config.yaml
weight_decay: 0.044
schedule: "wsd"
max_steps: 5695
Each number is 128 + 24 x the weight over its row's rms, rounded and kept within 0 to 255. Layers, rows and columns count from 0. The size above them is the row's rms in percent of the matrix's.

# layer 9 attention query, 128x128, rms 0.245, rows 0-127, columns 64-95
size [ 98 109 103 110 101 102 108  95 110  98 105  97  87  91 105  99 100 106  91 105  96  96  88  86  96  87  87  96  89  95  97 103 118  98 111 102 105 109  88  88 110 106  81  94 106 100 103  87  91  92  85  82  97  88  84  90  91  99  89 101  89  82 107  93  84  80  79  79  79  83  90  80  98  94  91  78  99 106  96  96  89 113 101 110 116 104 116 130 116 122 116 122 114 106 105 108  92  84  76  88  81 102  78  88  93  89 106  94 100 108 103 112 108 105 117 117 121 119 116 104 115 113 103 111 113 125 116 113]
[[108 123 120 148  75 117 125 148 108 129 156 150 123 134  95 102 142 132  96 120 138 136  90  98  93  46 116 114 115 152 117 115]
 [123 134 134 113 110 115 128 139 112  80  98 109 112 122  91 112  96 113 158 149  85 106 175 156  99  94 166 148  79 128 131 112]
 [145 118 104 119 146 125  97 120 153  95 151  87 125 118 188 149  91  79 131 120 145 146 112 134 146 178 122 117 152 156 119 130]
 [133  84 105 120 126 137 132 122 106 121 133  99 106 115  80 151 116 109 170 121 113 152 170 130 153 162 113 141 123 138 141 143]
 [148 123 103 128 128  86 134 134 132 132 139 124 190 111 127 152 132 167  55 107 141 149 139 130 142 147 101 129 157 120 129 107]
 [116 187 127 157 142 115 143 130  97 160 138 175 168 120  92 140 121 140 159 154 161 127 132 115 132  64 130 154 130 152 143 123]
 [147 118 155 157 126 119 150  93 120 136 109 179 151 121 115 123 159 104 125 138 125  70 166 108 137  63 149 155 132 168 155  94]
 [104 122 139 141  96 121  98 137 145 146 118 126 141 107 111 140 131 155 103 120 131  99 108 137 131 194 125 115 139 162 150 119]
 [124  75  93 154 137 139 133 120 140 118 100  95  83 134 120  85 146 141 160 161 150 136  91 136 114 148 120  92  99  96 106 135]
 [132 165 133 104 160 149 135 121 170 127 104 101 100  93 154 109 161 123  89 147 152 122 113 183 119  88 157 128 139 126  85 134]
 [148 105 140  65 137 166 102 126 101 105 140 123 138 166 127 123 133 139 156 120 142 118 140  99 107 120 105 134 164 117 124 137]
 [134 120  82 103 121 150 132 130 128 111 150  79  98 153 189 121 119 107 158 100 140 129 123 145 145 159 134 111 143  83 135 116]
 [132 123 139 136 146 140 140 107 120 114 101 133 131 168 145 117 129 148 159  85  92 143 118 121  79 152  91 159 122 129 137 104]
 [134 138 173 135 138 145 158 151 156 130 181 122 153 129 138 125 105  72 168 135 135 119 137 109 151  96 125  66 108 165 179 103]
 [128 136  88 118 104 119 117 108 144 131 142 133 147 145 162 107 135 141  99 144 162 141 154 132  91 188 133 114  99 139 121 121]
 [111 135 107 110 121 135 161 117 155 140 109  73 126  96 164 170 140 100 132 153 141 164 134 135 141 148 153  69 169 126 130 146]
 [156 138 157 139 155 128  95 125 120 136 107 156 116 136 133  94 126 153 131 173 145  88 155 123 139 104 101 122 148 134 126  97]
 [127 115 140 111 136 168  82 115 160 118 117 127 100 150 128  79 153 145 119 153 162  83 124 125 111 107 133 109  86 104 117 176]
 [110 134 112 126 134 143 179 122 144 168  88 149  78  95 123 101 127 122 115 123 110 115  98 121 144 113  87 155 118 129 160 103]
 [165 159 134 137 138 118 127 114 118 100 139  90 145 130 133 111 138 126 101 135 104 139 127  94 121 181 100 121 130 144 149 131]
 [110  83 148 124 124 175 184 149 152  86 164 110 102 124 122 123 126 108 127 150 121 105 110 150 170 116  96 127  95 140 129 150]
 [134 128 118 104 172 135 165 137 151  97 129 116 101  91 118  95 135 163 112 108 110 145 103 130  82 127 102 125 100 104  96 139]
 [138 172 103 130 144 133 118 136 117 125 150 151 143 166 162 135 170 116 152 139 116 156 143 112 160 155 165 118  99 147 141 113]
 [136 130 131 126  97 139 125 118 120 130 130 131 174 131 118 155 133 103 129 102 159 191 151 133 107 145  82 145 142 115 131 128]
 [131 145 151 143 128  85 121 109 143 169 146 154 126 161 138 169  86 163  88 141 146 127 120 109 157 132 111 129 148 135  92 148]
 [118 147 138 132 172 115 154 141 153 112 111 114 140 143 133 138 122 122 111 117 145 107  99 133 113 134 194 140 180 166 105 121]
 [123 170 124 171 122 149 158 105 119 115 103 127 104 149 127 118 113  85 110 140 111 133 100 130 171 127  98 130 133 128  93 126]
 [145 111  98  95 129  93 102 168 153 147 109 109 104 155 150 131 135 119 131 131 136 169 152 137 136 130  91 178 130 188 106 114]
 [115 113 131 142 128 139 116 137 154 180 152 133 120 139 103 108 113 177  91 145 123 127 116 104 110 157  81 133 149 138 103 170]
 [112 170 109 156 148 150 140 144 127 125 101 128 126  83  85 112 140 148 149 113  78 105 155 134 122 127 150 107 125 106 100 129]
 [132 175 123 121 135 113  94 107 115 129 136 132 149 125 148  83 146 148 120 164 146  79 138 119 109 128 190 140 115 145  64 103]
 [114 127 160 144 156 181 152 115 134 138 154 138  90 173 139 118 124 109 167 104 143 152 128 134 153  74 112 134  96  70 134  98]
 [ 97 133 190 132 114 127 132 122  91 140 124 145 118 142  59 144 104 128 102 142 140 119 115 133  86 157 148 150  96 125 104 122]
 [135  77 111 103 145 113 136 147 159 141 155 127  92 145 175 120 114 132 153 117 120 105 127 113 128 134 132 147  87 123 152  77]
 [133 104 113 155 107 161 147 111 106 121 115 126 153 126 151 162 136 116 131  97 112 145 131 115 152  87 133 137 162 107 155 139]
 [132 107 105  90 148 135 133 139 128  95 110 145 111 145  86 112 124 130 141 148 143 139 104 162 167 116  93  80 136 114  93 136]
 [140 117 155 161  84  75 163  99 110 150 101 142 155 119  97 137 134 138 109 109 137 121 153 106 130 100 161 129 128 102 125 139]
 [128 139  97 124 148 119 130 120 145 157 142 160 100 125 147 110 128 108 157 166 139 168 138 144 125 149 155 118 128 158 114 133]
 [ 89 119 173 153 104 112 117 110 114 136 135 148 110  96 130 111 126  86 125 148 129 103 131 142 130 193 165 110  68 122 109 113]
 [106 123 107 117 148 142 146 161 168 110  96 164 165 124 113 137 180 109 103 144 102 140 125 120 104 111 175 118 111  60 130 112]
 [183  78 106 108  79 110 147 141 146 109 167  95 126 121 162 174 124 100 127 111 105 150 132 123 153 195  78 107 123 107 123 120]
 [116 159 170 126 132 172 144 149 126  78 150 144  63 112 108  80 129 127 109 121 146  83 118 104 130  93 106 127 113 167  97 137]
 [150 120 126 142 124 120 129 172 152 163 123 123  91 149 117 153 142 107 134 156 116 146 109 123 125 110  86 109 155 133 135  87]
 [149 140 103  89 153 142 111 150 148 134 123 129 152 123 142 141 165 175 122  99 114 144 176  97 134 125 163 130 109  91 108 130]
 [158 119 129 128 119 138 126 121 106 165 175 137 148 173  76 141 120 147  95 102 158  86 132 138 117 110 123 122  88 165 146 139]
 [141 122 110 105 179  73 119  97  81 120 174 176  97 143 107  87 109 145 141 127 124 130 112 138 123 152 119 168 112 165 109 105]
 [175 158 149 144 130 149 138 125 135 109 103 123 142 150 111 133 114  84 126 116 127 159 145 119 126  97 151 155 124 135 141 126]
 [138 212 142 144 122 122 103 100  90 107 115 104 142 128 111 137  92 144 178 103 140 101 124 117 140 115 114 124 151 141 126 136]
 [141 124 123 122 120 121 125 131 122 110 105 132 168 142 159 107 156 110 120 157 115 141 127 111 131 118 124 147 138 107 145 108]
 [104 103 140 154 143 152 146  47 113 138 141 115 138 124  91 118 131 117 142  92 166  96 120 116 120 115 123 119 126 141 150 189]
 [100 115 163 106 133 106 109 126 161 144 160  87 116 155 113 128  72 128 137  99 102 150 126 132 142 141 112 115 118 184 116 108]
 [ 75 106 138 133  74 100 144  96 101 118 130 167 134 146 107 113 138 130 134  97 126 134 167 140 102 142 150 161  95 144 126 135]
 [105 101 128 165 133 145 133  86  89 138 100 107 150 129 117 140 144 186 113 142 170 141 137 123 117 141 127 192 130 117 149 142]
 [147 153 112 110  97  91 124 112 152 152 158 104 144 138 100  72 118 143 112 177 114 116 166 127 167 150 132  81 122 151 108 118]
 [143 124 103 138 151  89 129 137 133 159 124  90  74 142 116  93 143 147 124 157 140 106 125 144 102 116 160  99 100 144 132 160]
 [172 140 135 128  94 144 138 115 170 154 176 127  97 167  78 149  74  74 161  99 133 171 131 137 116 137 106 159 114 123 105 162]
 [134 134 139 139 118  85 154 145 123 140 121 122 155 107  58 154 134 117 118 132 129 192 148 139 138 126 116 117 125 121 134 148]
 [129 136 119 165 139 113 103 161 126 132 103 178 127 114 110 141 144 182  80 134 128 107 133 121  98 132 120 139 121 144 148 144]
 [107 153 112 113 146 120 117  92 122 157 109 112 157 122 135 102 131 108  78 128 160  94 141 108 138 146 147 142 133 140 127 131]
 [165 151 122 115  82 136 136 157 127 140 130 126 155 152 136 135 120  93 146 170  85 139 145 159 122  69  82 107 116 144 129 126]
 [166 130 135 153 163 133 148 151 130 110 141 172 170  84 123 104 124 116 132 113 135 136 138 119 166 108 137 122 124  99 142 132]
 [159 108 145  97 115 115 113 119 110  93 105 148 152 134 102 106  93  68 122 108 103 148 146 108 100 115 146 181 166 130 135 173]
 [121 180  95 132 114 142 157 170 126 154 110 104 135 129  87  82 135 130 133 138 112 140  93 145  99  95 156  87 134 136 134 117]
 [136 131 119 113  95 136  82 139 145 138 177  82  87 123 130 137 109  94 130 105  98  94  96 137 112 141 133 107 140 143 120 101]
 [126 119 131 143 119 127 104 155 157 143 128 135 132 157  98 148 146 193 151 152 113 143 122 118  55 124 142  79 119 135 125 116]
 [132 130 132 141 104  87 148 145 113  93 150 163 107 142  99 103 120 126  91 123 125 130 148 159 101 185  88  69 110 125  97 137]
 [117 135 119  84 181 132 138  83 149 143 118 116 140 118  79 142 170 147 146 104 165 106 113 147 110 132 124 116 135 134 135 138]
 [139 113 137  95 118 151 139 125 161 155 151 146 127 105 130 165 126 122 165 115 128 120 129  99 173  84 135 147 100 135 172 150]
 [145 142 116 106 127 146 135 150  89 102 118 150  92 151 134 129  96  82 171 130 167 130 179 140 161 168  95 130 125 130 122 149]
 [184  99 138 136 144 137 147 146 135 130 133 139 124 166 149 124  96  78 113  79 111 102  87 157 122 117 153 150  88 113 160  93]
 [ 96 140 162 177 152 128 160 195 119 122 140 112 108 131 100 165 168 144 133 125 176 154 111 110 121 116 106  76 138 110 111 139]
 [107 114 125 144 145 119 165 129  99 140 142 106 127 115 100 139 166 120 188 152 119 152 112 126 130 131 142 163 144 129  99 159]
 [160 136 135 156 155 168 144 152 137 169 128 106 130 132 108 199 128 137 115 109  91 168  87 110  61 161 135 126 144 132 151 132]
 [148 130 110 135 148 135  68  94 119  99 124 159 109 137 168 107 130 136 114 113 152  56 166 133 134 129 154 112 120 160 153 121]
 [144 122 204 116 147 127 124 138 141 134 160 130 149 158 153 156 132 116  51  97 122 122 106 102  97 124 109 117 148 100  96 132]
 [140 112 142 103 133  80 121 131 143 111 147 132 140 122 123 110  91 113 134  84 165 147 121 143 159 108 101 128 159 119 121 120]
 [145 156 122 134 121 188 172 136  87 133 144 154 129 119 117 123 123 137 149 142 122 144 123 133  91 131 110  68  90 113 127 161]
 [123 109 135 147 165 134 152 135  96  77  87 137 125 149 132 128 173 157 132 121 175 124 115 107 151 121 125 126 182 146 127 119]
 [ 89  77 130 128 160 161 100 136 100 120 134 127 104 125 138 121 104 144 127  89 103 146 139 106 155 137 134 121 150 148 137 107]
 [137 118 150 132 136 101 110  92 116 135 148 156 109 148  88 141 135 147 121 115 195  97 127 110 116  77 127 141 121 112 100 140]
 [125 129 106 108 137 104 135 143 128 161 113 117 113 124 104 144  95 157 145 120 146 184  75 130 131 184 118 116 150 113 117 142]
 [152 119 155 112 144 120 128  75 116 164  94 128 115 125  81 147 172 159 131 144 174  83  92 142 144 192 115 147 173  98 166 138]
 [148  98 140 149 110 142 125 160 117 147 105  98  95 146 128 101 125  99 100  96  97 101 121 122 129 164  88 119 111 130 137 113]
 [133  83 136 103 147 192 137 120 144 108  97  85 102 123 147 118 122 128 142 140  99  99 105 145 154 163  96 124 122 134 113 143]
 [107 143 118 136 147 120 118 118 118 189 155 139 127  92  91 128 105 139 139 181 123 104 149 108 130 152 153 105  86 112 151 115]
 [146  95 107 143 124 167 158  98 146 124 136 149 114 140 160 141 137 171 120 111 143 106 108 140 109 175 125 110 118 110  88 126]
 [147 147  94 113 123 113 118 124 172 122 161 133  97 117 126 137 138 136 142 153  98 154 155 117 137 121  80 106 113 170  98  75]
 [162 154 129 107 121 164 115  98 177 109  84 163 129 100 108 105  97 163  99 124 136 138 164 132 135 130 119 105 157 113 154 156]
 [130  73 120 131 141 132 127 128 104 148 137 131 117  99 113 114 101  96 163 119 153 104 146 158 178 113 112 135 174 109 126 133]
 [128 113 139 102 149 139 130 101 112 117 144 131 132 113 134 143  92  73 132 111 107 151 142  89 100 129 179 162 160 145 130 130]
 [124  96 140 167 136 120  89 136 167 155 138 109 158 159 147 178 155 138 145  88 125 128 112 108  87 144 108 159 106 108 135 153]
 [ 93 137  98 103 125  82 131 113  96 115 129 122 122 109  68 134  98 152 153 150  81 107  96 145  80  80  85 112  96 129  91 126]
 [122 139 113 130 144 135 138  87 138 132 128  92 147 130 148 117 121 123 120 154 126 142 131 153 130 132 146 113 153  77 107 134]
 [ 55  94 129 140 144 170  95 148 121 160  93 111 104 150  88 127 148 117 139 163 132 118 104 132 174  95 139 117 128 106 124 103]
 [104 120 157  97 113 108 104 120 135 136  72 111 129 127 110 126 119  80 123 134 117 147  93 138  78 125 127 112 139 129 124 137]
 [124 107 119 124 142 113 115 142 111 143 134 137 149 111 160 161 130  89 129  87 109 179 121 144 133 153 125 150 152 119 125 172]
 [108 103 142 105 112 138 123  81 141 122 108 179 124  92 104 154 157 185 152 122 133 127 114 137 127  92 159 158 139 115 134 141]
 [126  73 121 159 152 131 102 115 163 117 116 158 123 147 111 159 160 173 124  92 126 127 118 118  78 118 168 138 122  92 120 133]
 [ 62 126 149 111 169 158 114 112 121 120 108  93 108 127 128 123  95 113 121  91 123 157  91 120 128  63 171 179 105 162 168 165]
 [128 107 124 129  86 141 178  91 118  83 118 150 109 136 131 130 117 100  85 125 163  83 170  88 134 168  97 148 150 124 128 131]
 [118 143 154  96 131 133 158  97 109 129 103 137 126 153 138 146 122 123 115 138 174  91 132 103 154 123 148 130 100 131 122 101]
 [167 124 139  95 153 101 124  74 117 111 111 152  92 108 114 149 147 167 133 138 139  74 130 143 128 120 152  99 134 178 122 137]
 [121 112 149  69 146 186 126 132 167 114 132 138 103  83 120 123 145 131 133 142 137 116 112 115 125 137 126 112 140 107 108 125]
 [158 140 137 111 127 177 116 108 101 141 102 126 102 130 148 109 105 151 107 148 161 148 139 167 102 146 106 149 159 105  80 132]
 [124 158 139 137 107 132 115 134 110 142 163 127 131 122 102 139 110 175 147 124 106 148  91 134 116  85 149 123 114 152 167  76]
 [117 138 139 105  98 132 134 135 124 157 149 128 143 114 152  96 142 119  76  81 155 129 109 140 142 162 148 133 122 123 134 143]
 [131 162 108 110 116 132 122 188 116 112 107 135  78 123 119 180 157 155  75 123 123 155 139 154 156 143 106 123 126 116 124 140]
 [108 146 153 101 149 119 122 120 131 127 115 102 100 124 149 135 112 130 143 163 118 129  51 113 126 116 147 130 124 158 116 157]
 [145 163 149 124 162 121 150 114 126 182 125 123 155 130 133 139 112 137 165  86  89 112 102 123  91 139 118 173 100 139 129 110]
 [166 115 133 161 132 131 143 112 124 120 151 129 132  97 167 103 141 131 134 140 119 136 196 113 144 128 124 117 108 167 120 146]
 [147 174 135 133 110 147 125 124 126 125 122 140 102 135 147  83  99 111 107 110 143 100 128 142 119 122 140 125 119  89 117 112]
 [120 134 165 126 117 135 121 124 119 118 117 100 121 128 108  94 115 132 108  89 148 139 128 151  97 106 112 121 145  86 117 116]
 [114 118 120 125 130 162 141 139 122 117 143 111 124 110 159 129 152 145 125  86 100 163 176 119 163 152 134 142 138 103 138 131]
 [119  96 125 172 122 126 102 132 149 157 182 133 107 149 141 115 157 124 160 108  98  95 100 124 177 104 149 111 156 155 127 116]
 [165 145 135  81 149 144 132 173 114 146 138 124  95 147 113 132 138 142 108 137 143 132 140 122  97 126  85 114 125 134 131 161]
 [107 148 148 141 142 136 113 111 163 108 120 117 117 117 114 151 137 169 123 155 157 125 130 126 117 145 153 130  98 117 106 146]
 [109 101 152  90 125 106 160 113 173 137 142  92 142 138 120 130  74  82 141  97 144 143 127 140 109 140 142 121 118 158 158 162]
 [127 112 129 148 139 188  97 112 145 123 127 158  86  83 156 109 147 167 127 123 152  88 171 134 152 147 110  98 134 142 112 121]
 [142 154 144 129  85 143 113 122  91 109 150 117 134 145 114 130  65 180 155 105 102 129 140 135 117 107 174 141 128 141 159 155]
 [150 131 151  98 130 107 155 116 117 193 160 106 179 127 143 148 138 127 160 147 158 117 137 120 134 106 121 135 168 169 121 125]
 [105 137 115 119 114 103 141 156 111 107 179 164 121 136  96 143  95 112 124  92 146 180 123 130 120 137  97 130 133 190 162 146]
 [103 125 162 101 119 145 145 127 153 147 118  98 152 143 146 109 112 131 146 118 138 144 122 119 122 161 137  92 128 130 125 117]
 [102 135 113  96 144 141 122 119  97 115 141 158  82 136 156 148 124 108 144 110 153 126 146 138 125 158 103 101 124 133 156  97]
 [148 132 113 140 140 141 146 126 106 193 116 131 143 114 165 183 179 158 124 151 105 168  99 155 142 129 142 107 143 126 151 121]
 [125 190 104 126 130 100 134 154 121 140 137 155 109 124 125 184 150 127 145 125 117 110 154 106 122 151 127 117  90 105 103 114]
 [120 147 130 138 143 143 122 159  74 144 122 128 135 156 179 107 154 146 174 142 144  99 170 140 142 110 130 118 146 106 173  68]
 [118 105 135 111 113 123  95 164 136 136 133 170 141 126 132 107 121 124 155 127 130 139 110 145 146 139 144 139  85 116 120  97]
 [111 153 148 141 131  77 127 105 147 107 152 117 115 123 115  93 110 153 167  95 119 141 129 118 142 110 137 131 166 151 124 122]]